Weights of a small GPT-style language model, trained from scratch on English Wikipedia.
Architecture: LayerNorm before each block, no biases in attention or MLP.
Training: a variant of SOAP for these matrices, 192M tokens, 5860 steps.
Each number is 128 + 32 x the weight over the matrix's rms, rounded and kept within 0 to 255. Layers, rows and columns count from 0. Numbers have three digits each.

# layer 3 attention query, 128x128, rms 0.0586, rows 68-93, columns 0-127
171112113124102137138079179123131104088150136080121055091126143115141170089111162141084131155161150138208109076157150129127175074095124031144084129169198141104105158155135160102146142118068107145140132094105121091153180153140175123148113150084129115107141127072128144147153118135147177131179096104115133152098106154145136122137138162192136132108108126140144177129066096093165103142130
109105183096101072156096107098105172120128123135190107147130119177067126117134165067119111135142109093107145076169143122071043071169106141091112127100139190141157098134128107124177166187114108130123201108118148092203101177116186137169141148141066123137140165159138197148100100173140146160103068102100137178064091108095120152122191165098174123142160094207094088086095122129055057109125
153192170127172148147166144078186143167122164092141118090098136089190141076097136130128136124052134088118120153119140096120147133128133154152181102157189079169107166088119113130074161106127105139117129179136152147157119122138135120133139114129124174101059149161106136162127180148106147116081121156110178089162131100133123156147079114126120098222096136039128118182097111095131157161087
065126110100145100086071125060123178183145095146166099112135149110160077144132145152121142111128140147132137133149134128157138067090212115113129146140151141148193121106063146171107115173093160068198172107089081173109147145175114002117052129095132161101138220123083143134194165108148105147063170152162100127129101131142089130110138173148108117192132097125204086053135060160169094158106
207170099147108125131105155152098171138154070141143105106165106144151126105125164149174136139165148119112139092147124151119097109114149198175116092140074107160172141088118098123112170120187139181192104123130132135095164196180064116141157142172090073170075174156114131134185182159092133148114101153126132110135112106092122169124123083165122052121090170189115165116153142097105088116114
114175140138149154122163132158120154091116198141158181148109089103145074044126100100144114119155100119152150161152139117128070163096137173124141095145191090124089127127111204024144094114104168125124101131160157113112106073154107157130147161109105149148124098095092018101105074151138146126156154149100146132108052139143208108121139106137103139112167065102057136044129112156058163100176
137132190093137158111106075159121198175026172163080088140107097131200100146158153107101089120088108202142115137094113072167240128116153123157105182119214124151147142177118154142117127194139148151093080141217125101130130106082120112036042136080145132151074008097180107118037102077098124065144174140171179133116115048165079197070138174109116121133086107102138122138171140134125182150141
129169245050099121041130116126078139105021154136113174175101060115131127159127123049141123108097153200176109086176151133122123155099125201196203133150140162026112088153087122143115104112051174094068096130119108156127111087133157133155111152104235111132130081104191173074107084172109144110175187164080148117123116139144101108098150195144109081138150067133123140132102096169142185121106
124071134169139095111188135100181113092147076090122124131161095154135087114171086131137113125148090124142172054135109100082112064146172121068091157158115178064166103135107156118165099128087073134125134120089182117134122126170116097093109099100099146109147177136154147107189182149130151131096137135123077176099165111148138085118168103152112128110071134108133088128107075185184115145097
148177129123105122153095163062037162186165109146147166205136101126128088111197158109108107190141135170135161058154101052112144156140155143127128106132078132147125088087121125131079139156107137094102121180115101125132143120088114123120100141086111130111068145154095098166136164165115144097163098159119164144135119089119091117179097165102140133186165122093101085145138165131126096138097
143135173130087093104131090204115092127186181128050123187053128156151139186125119055156144142155127188112102108110152103091051103139126145168120119086185149147125126054060156158187118148040088093129077188134160098126144087154107106138119120116118107139149100131116137087158089173090116107077130170126157178132143113152126107081139159128135145111098074164158106104151125084061154065182
115155118129099118107146080126164164152185082100136157141116035159147135154089079066135189153071161114168094114101110069126114152118138156168152099141131118117147148174130128100136159097144105218090167142226056115059104149079151119105152080091147128133163125068179093090135130169119076124104187118058185126100094139149108158124079156138123138102134128097174074125099156145087133123174
100096155139113112142157135199150163135088091176100147139053149132162125118128101145094163162121140153108123186137145087132112139127136176127129141155164124086109160155124149117124125160165111167112102112204164101101164105144126161083107173125134129134172098152071151120113137102159108116078108066111111130090040160118108171078110162101086101127127153150117117119088161091134074110129
114150142143115166062142072127105088153110119101126079154104128183124136137187139147151155100138182164117097094077136117111131180096151119128132141139106106133141088134128082175110126144110151141161126088089104131115109151106110130148141160106121133128109126104186150136192085124217115103148108167083117134117128159149166111155107141123122121101126153135136172126058201103135144138147
105099123154119090102088103110174114190135105081069133115127169108164142020141171147127082123088123096182100115144078148107204126169114155092157165109134124134116101090135167160087135129144203153113134099130106180126173162087155153152123188082127166107072115110107130138074149046140068138155113099098126080164142174095158142124140104120152065134080128099105099221166188093193147135100
140151162079081188135154110117129146136122127128091131130102082183111144076101113129130128136068149136166085118132123143159155156128142095116187128097136153146149132101140130130123099103107150128135115161169090153142120065096081104100148119106162082174182028141147151161089086114113159094161212150140205100146063113151138168150093080114128108123126095095148131135185127174156100142157
131171123152128175095117133122103142097120123130113084095140114157123153144136151138177114143154094122140214116210138152156096145138097208116124124156091135072180128101142175100109136135113136164074139140148150153118166166120114136124131149146132098098148097139082127125122124150096113101125099113151115109108097149213119082133166139167121092097148169106126145182066047123122115122164
124148077129117148167102103072116083121122132158130128102166154140182160121109171163097114159124123108125113096155126145110139118118192106123077114160103131121125114153128093133145123150084131132149148107128111077175131138068177119123111122114144130169112138133145138150135180140132139144068127113173190143121115172153127145126168091142092138079029076104135127152124160076149078094108
128109126143124116111099075142084100107141138155171197160138145115046162221135103106154085130126138096175159148143110132151118110143126092125139112123102195084147095120102059174113098117102144139083110122102124153146114104070179093104169079120117091188173076080073159096161097155123119170117137141124195148101084050086130156137091171127113159120128137152137133173163153094141165153195
188162096158129120142117165137148107135200093158194093183160152117130162110163141193111176094159117145145192134214139112111064118161098177109108125133131077135168102063137085155108165099113191122095114085119143151131151204177147079114171133110030157194078209169106099149132131132107168155151045056173068146135127141115111088109125125144112047103124154131100161113133145088108072102158
157149070111137103138127125076147186199154104186104088137140159100090158098117120134078102078094142160126184149133138146138097117154169126060159106165125111102133165137150126134108090082123168142103124165150221064098160191127130171098110125144095126123136123118145129152164046115091126162099069140116111091057125124101147114128113116144183060102141149152146111100138133122183152151098
090092116082096159159145131165098144131093206131093125153116146107080124098086126197216125139090115136176178097134145170150125125111172094137112171092054114128144138102131117176097147131126190101097179149113146156152114132148128069168097111108123128091160147155066125089119163143127131111125125115111099117128124183099131075161134123166042094114127172125139136105134156077127165138169
147140115117163121128136107141065168174110100122116112096151133144078087087104153074131188106089108148132159163147117148098129174130145088122081109137150122130156131098104088154143210153132172124070158096094107162152089065088121153074114099150167153113175169144077104124145091062100123152086167164175118103158098155055152077132156162133124133142117164079119160179128173110161130158104
111142109143143046153090148138137121108121091136089137169110101164103091126118112104131100101109124164094152095143188195145129123154160131151137128149164148113136117188171157149118132080132105082173152127137046119146094185130142160126161083128095116126083128141100095165166115173096081128176116129137081119147160112100162139124141124084126171123128148123148161127146061109153162135106
115087155131116163126129140192151155155112149096078165101052120151226150136118149171092099145077169172099100150108086117121127115125122108134107149133144132171141121137141149112158141089122135124135181140131144153230157128093107137114129150074161123139157118141171134119115091172160109121152154100134162127139124116111159108094156128119127181132079141135145177103109152119103168089082
131160130147100152148121154044086123097148087125149080108217149128153103093122154192072136119112088140118141077180173154100091071141114120050185160141128177128119148127072114101103095140149129113108168138113170124139119199152190060080102124111062194118144180098105169154131144065117136164113057083161083114127130170117121125153134079129172184131171123130104152125126093122186069145129
# layer 3 attention key, 128x128, rms 0.0542, rows 68-92, columns 0-127
135144109095105086167155115187103143140155083092085112131087087186077130166169117132084155159167160148105175125082114131130124079118121103139105140166164072114169097150164137181098114122153184097155131058091139127163125078096159133099107121128183147134112115125173121120135152095177070114110166152120114170154140184104076094130127096106224110149105170171142115148130120131063149064085
194103094136139139195181115129132097107163128066139077155158102200106133132156149108155103085059183072170147054178135141132186106128091196090093092172106023144121124165131170137043167171160149118117143073148107080109108153103157125102117118139043101200157097106132083192084063152172192127143126122075134116180169102084056138104092139110167136131140148147004143079157071123188142103102
156136130109132127116128118176130192144120187126127171121144126155096110095123089168176126121122097060135130101145155118070080113090129149014150105095146125129113133130082086134148101132098131136125086138117208139119050158172138140190148111085180146148137095148156145100163132087066127115148189080163182169104116157158128123132146137138049119036150160134135156131067094106169129117125
156172114137187085154121201074092104105117102155111093094135092148097165126071131120197139166178099108074117127096135143153181189167106135078140159110141099207118126142077116107143160112126100069101081175127129115108129088148142189170096167139074091085169170169142060074162097203111167101078166081110101172138173115092202157095132126110169102175135159172120125200083117176116090124143
135129207137172159124159145101108095171154139075116065083142090153168083132091086122145064092109091140120080132141109127142128054106153149111149135112098155111182121117137078122131072153135128146170184139099110226155128123119103119130147078129128120152159142194153087079119098097074119180094075156182181098119152083168130116072132163194107087144095189136089148179183180031099136128167
186172125131091188085126065100150148092171124082170088066103131105145139144119115148124095161095131092101128180080157177075072138089153161168109074171191100138126148090109156125106151183084149127152167149091172155114066133159135074113081117102151075137095089103149119158168115135149174155171114153052147102098114190161022106119190199171089142140124126145110088163185086185170167144198
101099178081147054152158114117109169161128148157139144094085032129136132169083123116190166056116068131079218110156140140110074128143145107159144106080119127129046114152095134121121027071115139088140188135077161074164209134158090136103074095057145081123092087112112107072185174121170088097130119122173153096156046128046127112069194152181144150123102128075190065141118148179077114167140
201102120080111072125134079089147147171103147153068077144120103119123192119188081096196046089088101160124144139146098172134156102087178135131113100190119096127102053143110107122062141120091138068122113142139125154126146156109151132088142142177196142131148121152206140095119148117147140197107141078096127101162140153110086071110107181157105085179099113116183122128214118103130100095145
170161110133075114198102124133187116126159103144137117116097108123179129118095217152157101105113087106148033175094141113123100196156146114130088184147076174110073122180076128096148137152176126123134151121212125071127066083076108183141135097167134131079185150149126093081086103094105097104130111132130064154142108109091139133184111126122151161164113153117111125123134160121140129125116
146117110118141130128138085072104121198126163113147149094102121172154135094160135108162112080112142163162151078064110205133142187154089119075125111032044146170087142204141134069163171107146125183021086102092145147107139140152122141112114178146140106155131138153146140093092107077174175115145133123135116081123138165134078176161075154149083078111147114105154137190185137155132116110154
127119116073132089151152101080083124111179159082120099085117134128119140097182051093115136069186079101155169117117111167176232082113109138106100081123121155101174143186140180129135057187142143074184169140142172095155171082121128177147169156151126079166121118087133083133093107125053125151142089076113075160096185134087084106124194157182149129125082134134089038123177133095166130143143
117119139118139090121110109119147162072072119105153169153093157146120138203090144159106084111165190123127076088109117145142114112189138165094173192089099125116125140131166131125151128178069147141153110120172174203075092131123197141146104081110136155180108141106100078111050155068126111130150151105105162187110133094127168094055106172183136133132221145158185114093138144130183148104132
123179139147135148128182129153110165144121143110167104156131115143159118141159079117120160091131169113108141158106102084116140126152150136127182104165177067107060118093115121149176130093117143135088119137114163087115147118172140109115136122148086123132141060044189092130144185152088077126121070110136174129111169077156085093065113094124106143194150145112104065122134108120175121185117
111109121059182145125167122157118090146138126113129121139051071088144147140133141120140128117190166136134129027148118095127136150163132055126122134126135209108106104160118065154070094091136067122149136090108109138117136146086132172152112163183119145111115157098124096111128191075102176140086137170122155094122171127153166058140162159122140126113147095145101163096151141117113071136127
151136166117024108086156103139127105194054037112151217136179077094134140095114166084149156158100138126116144128115137098144105165048173132114143158112101121117114122137122148141175154150076090137107111100097114109102191178150120097070186114076157136146152070111103155128166233118068246146163144129156238166073103170159171159152161141134097146099090098127144081143120155114060124123089
088108162132146093161163104125109206111107213183114165115121110106096115125109092153150172138131123116087101176095136145151137146075162149134176137138138092161197125151099126133105140106137125164129101143080130137101064153144126096093128083112106129149127179162174069150114093155101089072089153162138138089156148177102123122115125133130110106147120084158130166148082161137103146148119
133188154102105150157174141102182122096155148135108083109175143182181116085166089160157100149168102138125100149130109098127127120094196160133115146130091087104170110127066096071087112123179127153095122081094099123082140077084161090121108120133141120164102114139165150129136172105128095186156141149130113093111096122201137146150097147087152069140089140031144115122172086117145106109162
110162066121108093136151139136076131118131131151122133168121160148099108142106112093187145118152119156137147089124133105130116171143149109152117169136156080193152102177089102164092139107153183154120121108081180155141140157099148196125121159110127162119116134125115118079043132070125131126064139149138111158109081116132137113148129110173126165095127074149112161148114160156069165154160
156092138156108123125108097100129114064102164081103133219175167125086125058129172083122136173120113130141124151104145152170180137255168141078137148158038128145138174135110126153126130141140108115144104162170054137111126129144117111107123158100144134170115170129096097080149126116181098114047136109013094099163167085106173093196082116148154137118095120134125145123227121106115164171167
161096101089159138096133082133103073133184149133229101116140122124165109132093107140115083142141076134142150164043099114137188140149121142096117141106168108103120096143110064119098143127144096083066128121143128175145106105130153082043160122114182164171126109135160100168183138076094170141202154129091110099148159058132099145135143110144168126115111161111108116140187156092120070096187
132174078121142121120126141117152137125152075197135158140137142158148054104044175122141155090108152086207071112148130118126199198163101157167227061133098109089120118063111104112083104164104161051142073085086090124144110122125149110108087092120124126135087090107095136172120157153124085136162088159076095070137161160156135133112115146114148126119049117152103155134122231141111125157128
116120173111121177135147117037132067174127180149139134180141073152092108043128115121142148147154086131157108131123104121116109145164157144139121124129156172193163154110103142187165143080132152144101170090056121088122156071151146072162164093128141174135125187158142173114186141148164132146048120124121169113149149145152108105111094178122171068143109063077125122147137111121110104113139
107140169071163148106112147153103149159174162145115170105096179121099082096067143083116122122087071159124110133146125052137097128083130211105120066120127141141146113171131091199178165129122069160118122101138117078122134073131149139120129063155100092104179127044107115085114140173149133169083143122084098164173095073135169165170126092151118094131210146171127135120157085130094085120165
151109137156130100149128143132078113128111108121125156201146164122139103127058146076123147114126149108103115167121125135190106074088060135178119082144099168043153127103167137145110145195165125129122093144178080134179140136056163107130077141188130140138082150170137172114136152118145144149148128044091120165137133127100125127214088143112062154157094168097187132080112133148077091133099
095107137124092159120129115167111133136119190155176162123110140160052114120134147127129135108126172192173154100107094108118115129111159112101117130183110149092144080128140104146108143160072132139119195118098149142112154189183069113105119118107129111145158163151121150172113137103103115127108122085149162124116121120135095111100173116090121177150094152148133085139124111147066107162128